python train.py --n_head=2 --n_kv_head=2 --norm_place="pre" --norm_eps=1e-05 --qk_norm=true --init_std_o=0.0 --beta1=0.95 --beta2=0.95 --seq_len=1024
Each number is 128 + 32 x the weight over its row's rms, rounded and kept within 0 to 255. Layers, rows and columns count from 0. Numbers have three digits each. The size before them is the row's rms in percent of the matrix's.

# o: layer 5 attention output (transposed), 128x160, rms 0.139, rows 59-63, columns 0-159
# v: layer 5 attention value, 128x160, rms 0.147, rows 60-63, columns 0-159
# q: layer 5 attention query, 128x160, rms 0.16, rows 64-79, columns 0-159
# k: layer 5 attention key, 128x160, rms 0.158, rows 64-78, columns 0-159
o59 103:129109118150162206174155077151147133174109165174160116147105176098114104120089187114211166109114118113092158085143192121123136136107147092096151093097109097163128157121102141133103080106103172121152101106099126137122105171115119176165051095146130108060130153121096057136110107178135154089130125120101126148171136120093201145129165199090137143113117103059098111184143159178131113109126110187170095097089147129116069165119113169187096141142148167119144122165105139058105108120122131
v60 099:145169109139097173203109164110165167129170142205139097120136081132121122128084126128111125107102147098131120105147119099073130141166156149138134123183069087104120210111125110130126026135172119120147200111141162130138126133148141144217131090123106113085170064128129120138144070126140123083153081133159174129154089121119155068092117096102112087165086123196174139124139114115112148090062128079101150121082149112155097112080128151145211120062144123122171136095135124156107090130129135
o60 095:137095115116166069085148096183087081116098123076089158152119199138139121139176146177125147114164141148119131137133144166163120114103090132117114104077172161147138082118130141121136202098084128125045026145128106154099121112132086134075143134123139109213123160117154178166121163135119129187100125125074085089104123141122086149130137176132172132088145148059066135109112124152120106133190137167142123143170102124125166195161149128113054118175108164131094112175125137083162155133138096
v61 096:096162116181144132078143103145102151184109138073131102118110146158114148142164123129139158059103134180187134149107093117127138149114129102108201126185178095108120094118129076156155087095106125126127132176076089177090132161139116151080090122114110109152086131127125137113117169118154124151168125150131055125192128119135105150139159140124135146158112106152220174071090106100099099198097199129135152129091009161119087151149105124140123123108108126137127114108107193156110162047129135
o61 100:158152148097106123172123142132147127080166115188104158161142125093172076158086146133113074169155140115093109090142148123118068126148139159153031141043078168143161146132079165136098152152162139149108119096160159076141128082089170110169153132147140137099178139119118078140132063132111130114094120081133179130071138150142132123086110125143119083127149172098088086175194131164148155071106048102121113158158220125140149121094159142120134136125127136106109133167160068082119089148146099
v62 109:127147117145151122122237108181163159132105124098130096139113154102154150131159130128150108048150172161113142193103116197144154124170064135136186140183138171184127131106129180062148151151151110132138133127091125222164129116143126165161128110103164112106101107133136146145121127116104136167138125144125131131202052130125129143226186120140118149177132126213100149067126149058143098139125120103124128127117118161147120102158134146149103134102136150097120133178066157114122072155177136
o62 113:144104149108125098107054161087072130138136142118124099143190131207111130115058183115080148180133134114143142074182136109116101130109157133109066091115105112062142146115103071176130144095106148127094128128164137105096162152127122160063179139153098129127146154145170149087166112145193115089126138132154117131076218100155100116052108105112112113095127173091132136136136102171082133103129136169123147076124175113105159121098123109112119073128125093149155123078173056154099184084078112
v63 109:095125123121115102183135166106103127120088143178134116150095140149128122174118133121111060092070106103136103183113144075111122122157111149110162147115140104127116111148132101223147171132066120121133100123170183120180140138064142148169121129151126102115151215132127109147216102117195138152130126124126046143126108131150113200142170129126130156152089138150131125167136115156119168124152105173135196117126096141084114149103075113107079129212126018103166122120135114072148172116145133
o63 108:155143114126157177083122088172159147135160085122114129087171093118151131104135122178159131159194145156129175114146147167116136124141128077186102132140134153141150159104107169057132078141194126157098168122075080126074118118195124113113154093099132150134090050140166178052085166143083123117129156123132152129108144098121152063151094124125104100108176140098126140106129127072135090123094143090122073137125137096178129136180168141142171089073135203149071122109092138206095093150105106
q64 091:110105074156113105145076134126143141118154131129129136149096155145133144128117127131152102142159133100102105173133133104142110178142103088073142130042101068146141031184121163155159084170178166100153178188156104157123126105137099097137129099139089045169109128141156131119160100125083120110150143139146112156151125086105153101095052158181160149119144135113134161129162172120110137122107177137104087118203179070127091095175176116202107128067092130171102184159098148104077093138121120
k64 084:187115111125097149085116137062180095162112139136134105114106108135077190113106124158120079050134163144149144081156077128164133096118112157089149119168091158112165145130149190204130192169045054117129165149128067172104091161138137187153127062164114075076095152092104130122125137158108113158147133111155137150145105179163079055143135104108113117127104138103136090108117152145084113100127081104121201123133139156136140144121152132081123095157138107127110137100195099116165092157126145
q65 092:117077101122134166161164169117133091148103095175127104143045176183109159141141126116193134222087191122163075119134103090100138105118094188126143104122138132119143128146129153107061101099063101144114085139096174157134183151124138164167086154124109081112127152144118094087071205138131123091116140098118106110087173094084108161180070172084141093140145116114115148132096164150145153167104089120115085137135150130129125129097113117047184140145118138089116150088135126059160128098099107
k65 078:105082126130088099136157134069155113098094104141140160180118121144076136136081114148068144122136056148140087160134147133119159158174172068122120086098101096151141104145166147167085098203155128149110152121158115152133087181131133126121127127111153120136109139143156124113088136041123111158160100167086101074101161113140165118133128143112160099206075128142120088173162143097059184111115200096109163112125114076156121192120178115160192142143096115156080153148140139084122081175068101
q66 104:139151158138088108103104150131151141127139125154106164145117083103099120162132131154106118096147068171077078118105146104156106173086121095100130102162131116105122150120133138172194147131187133069127108121164058103117134077121118093141065111141106131139232145105107121141148102093133105068214094112122142132172099144163120076106123146163136113104093126172104195162098119098129144110146188097133096141128143054168139160074228189106145125137070105133083145189132142136119101167156131
k66 076:127119062111069166098114108085075163119140122110126045122161136151075124100114123140158112114197119100115150170106148115150125129123143141076165122142105153135149094130098121143158111157161152116127117122131169085082106124129116150080137147166179165120152101078118110054125141128053144095060110137133173133143118129125154075108135181098134102193134077214155108150109143187086092103082133150081151139177143091125156036143145191181140122122148142133135107117083068158104133120115067
q67 092:074179100081122081106167133116111182088158107116130148166177172145198149137111122121150131114189101146133127131100196112127113177149084096099079120110183141128130089112107167160081140158105132128142146195146142120104123156151075138107125087122109099119073098145127167138114159206088131065173172185114120132133149064125140117091116179138118181145079149132112112158170099100116135110136125111097172111224138116102175139112156099177165127119111151150066200146138116112099063137113101
k67 088:117093171102138136129132133170087075123115116117109072115123136106066126097119111132148089082092101150071143128161061106191111079085122132152132099181084163150143140132139134109191184078144126146130095108138126138114135112011183177132071124127117145120159142089111168108124113103106106120095165084177207177101118117112063082097110121135126110110124117141136089109112083135153151130126090147178045147089162153131118126158114172113078134088097177132122115154133109190140166085109177
q68 106:122144136128111118153074114085147141175109114115117092137108136122128103105125137145129115192074122132057105182150097108191077172066145088133135146124135202126148090226109101156151104173162194119132174134110080153123145070078164110115079160117083099111131122133115105126173117141129151085157167091165125146159163095107078086127116086177109167126155146131128106094158107145122149142091131074124076130145187080119124148168181140161070126087095131151103111134132110086083081169196163
k68 092:143156096135105148086101132146183128104195117104129126159139106163187132155146121124087118093175159107136171153151153104112121131146147107085068109132193119144164102063096144118154064155093088075129135140151124144108069162171137123114093146117116104176071088136151083108081142141064127071104048122098088130141109156112137094108101153123151103150131102170113115200162124109069127100165092099100152128144108161069152038153054129173134135109133120147148183125139167183140091123176110
q69 096:106105124086171163148170153063101121147103112163117094117127166127104114101112132133138186151107209104111161093131114106152093140176079113120202129118114096122156107144152167156193110121176129144128164199128162133160167136109135176121116076123108102095143159131115119128157032142098102134097232125148123191112157149099105135100126094137108142105146173105100128102151162148114088188072163165085091130169125072099188153153156121139090137152139199131065125139155085122076137116130133
k69 087:145101144101097149156063069161129123118135108085129151194120088163203094115153112141151128060165111075079137169143060163045127135163125140089137114157142134202131121176106124079136100146110170116126139108110088099156108123149066136103181157135122114153063131131167111157134084115103115139104101033148126108174101126152188130123094130149146141139111083167127165149111132175055172130125172094110134110112132056088148099141077165141070134086134106137165141112128134121103130143094087
q70 106:125063173130136137128153134156113093126100088118119090121079115148109119120111127108113172170074146135107168087145091133119147079098182152176115120154144152106129127125135103057084109116118139158119085080074164123152116092085113143134153189100171177144075053125148123138157128117137120172070133071171161134101163184106086207160135079134126169129155149124110114108082181153165134144112116164170115141085120183117078113158061147100092124155148128103168075089133190132173187107078161
k70 083:118188114136153045128095146126138145105146098094147189183177131164198112154130142119100084157085160098139124186115138133098120121124173143105215134105122099145117083184090097121048124117100164136154171071132134136171152125156065121108161207124166099139107148121135147152103134117143108154107132110127054113160104143114148144134148105090105125107120099133140185122142138130069187146193119135117161096141079146136124174098128053115151118153192069137153134149100202091164148155119122
q71 091:114087134185080143060083163122154063139119192108107137125135054121076114162134132167078160123157049178109160093118162129210100128118065102123132152107112128137096141091139110132154163154179135072117167112183095104116135059103149092130102098072158171138233154100128136144183152099152128111165115115113136121148114169186139096100170106160125073086096134102169131173076113119127090149125155103109114137098131116127131117136171106103125115165133163108103097181159131157127149148109151
k71 071:149103092144086118155099118123109161139149188118140093127152126165130163168118115127197164062164170095160121102108115164083121068163125147099175116138142182130116089114103101186134098141164101129132087182125147126154122126166135159094152142210190123165152140096101077041114099139176099111137098151059111155096112105088119089070134137132149133173112060149173135096099180165159148131150145181133176119126090094136135142120098129158179118150170134183137202111088077131092139124167132
q72 109:089178157107119157122121129105134119182121175153117105117172104124052126049117133143131086153161089142065097119107110115154090159066130095120181135117142116139108175152118162190187160146138131094125107121175102159115105088036169120149075106169130105163225205119135111090100047104141133141177118106111167126139134149106116093131131145124142094136099125126131160135111055155092122117124150108144085129131156059159145166130219118168116116100113106124119124178113095122120087154154146
k72 092:148135132094096188094189137132104163159151156099127095152163121078106143127134112126133065134146150135091131087168142094167117043169044127116087137125153229142113106107100105169202063173106108106125119151159156098154085130107182164116050140117166148103175160110135088114134158125108131109088099111097133173109104177104139082127116204126155100168106127079062084139100180102118124131149125143088108140108139176099132081090137177194118123109110155127122141157115127159126126118107134
q73 086:110191116125125107172176142158083195120115105102140086153197155104181079155092143119068077076156166166130183105132122155165109158095128071108159096142130170122190166087082120106115124133148120123157118139149103088084108122155107118125127091146061163168106107149141130109120109144039099114131133120139122186139123116126119109076082142107115127142131168165107105131133068112116123132151170162120165114231091096101130121173106118122135141127083151208131116154135172153061059138101110
k73 087:129084133072135124119167121180159105107109113076114064128124140134101131136155104133152116140120131179115148104084075120138137154082140136189127061157087135117122187123127160096104119070097091147113083157047115128143136142068173165102101114131147073163095121127117183109108056121186134167116183098170156189137121143154055135096103154183113166141080133097121154116107137143159092179092103155207122115100119140186176112175165125083126123183159195124152131129126153125168121123140158
q74 101:114098118121124141179141132050169139126121091201131111170068116089126138077112138141174143158143118094115124176130143123110101124144122098129153158116124121110141160215112107192200115121199170144131170154174115120105130106134014118124151183151200077116132133122137142099139087132142104139164169165132120150135089101126146149067093140112120142123202148137151175106171131136123212151088099157097114114171062082092115092096134135154105129136141078145110110127087075094125104168118123
k74 092:138120186125153129144151120080152051115113061149107117185094069081119158095160112124148164188133105043114104114139060121083168100145163167134140156145147152126131121156132128159112169173171156127118163153171086140146144172154110156127147138153100120099119134105110106205120156086069134138123099141125132086122098155173141120115176153128139093160093125119141074128146158119090144057083109091128161149111112109156113167070091140075133130064066092051095072096175133119166105096144145
q75 093:079093102152123186141099161121191073095129095174130106154074194180116184139083120130180128103157193125129116111107115168109126062172093136120104125107157056136146100122143189146177090132154097109129118133124105073159151141124101154122138113115103074159122106159141139058137182170124124119158098083101105108096200098144184182158129165137157112135134118110169150137181199179113146095120147148101120130138166074180107167125138117164132143129104116155152151125102140092213155142081125
k75 090:126105179125084121124145160061130166143129164144137161166069142105101083070135136096195142188095096131151105128126148135101098141153112132136169140120105127126143084199153127154083112138133215149139219058149154145142188171151089116110139162111187138129121182140124190113102118080152144119137188131107133104167024149104151149134133152154131076119168100148171161160146142140130179137066133131127113110155075137069068158095136103132136123110119150149134145081135135117172078136104135
q76 125:144135163079147112157192108101146166171095126107132120112133190081132155112115134100107138122061146121130161172149132182062161131099132141152178136144104158175094100140150099055120113080106139178123099096077134181175136126100152205142130172135160136110056139139107112160073142172174150153062141154191113164090140197046097138159119104111120147127143135131120069080144145147133083129109133144151107142059147147102147142107057113116074129115151145110151066093097122141165133100132138
k76 082:124214167180101068110075102188122127149141076101134188159153124154184170140120146143155133085092185063164154107126092114101151122090072120159176145140074103072136134180103133118153143087139136195144143138169155096137113086119061119153152160133173120137192141130100154136132080145114127178202191140155150146157144089125111152096175151136127174165148126160173172143167141131133132120161123120073157128164085141107148100155164162121101116121142130109130121143087105095176177071116111
q77 097:148096162103126138131111086114102070127140140135117114147121047130098108102139138154062122148133130123121192128136129153163143128115153171111145143076104116177123178156140061105124156149207138102113129124179136148142059083090117155073170161066157177140112186129146128105151118141135077133109142152170116100094112164132108093124072094155122146125131142063089052093046128174080147157059074107156125142108101091114130116131074144151105128224143107140147101142105156119109166187113134
k77 091:154117107123115112126111158096128112176164162149126081146157148136120152085080117151160111073132179082166162119095089087153078142131118085084170121116154197123159140138118135114126055110129173099114133162130092093119132148056159188100054089151204127101173178061128124111074102129145104187140097107116141169118059089129067106157147140096084046165112067128162133114113132154110124102126176140158173148127099132127114081076108140094106100112108143154115152149105121184109156154148159
q78 105:152091099153147142108133152101119079137103124203136078136120110135066118067114106133151147141130179159150138070132137125118166111174097165145161156130124078096098142130160132128103120098111101133116161094152171116182147164124119099114144109105130154118035151106131127159167168142115130210139136136119152115108078113133142156088199134091150127186139097131163156102070084166130093163117106173142118131067154149086155075117063099102115122130176149099113098067176076137149172096023167
k78 088:103126083147082146112115109192150152158056185178124163111108180106100163149091149153100142154129108129113130102185137114124114132127180121059112163135060076152105091130162141132172123198147129120162105168097127126107108141162132145118097159091135121119157111170134095067050112073109119114142156138104082072148170168136189115098168089125131184081132116178138117109157143106108129129146159081097143126130147085163123204164138207136115129092151173104162155126087106063090086136149093
q79 096:121142059145157128154088110085090073170112198154124128145091070128104127108137119158095169086174132182127083095095113119111132173114076145110180158122115096157099137149158148168097095094104104112118183112174044216151137072101138107150130135146119143127197177095112096129151113114118172122155150136104163092153091096119137143073119182106131080181093089107192172139105062115095121145159181149125093128126134099131101132101168108095173097106117123118116095144163094172152172140083119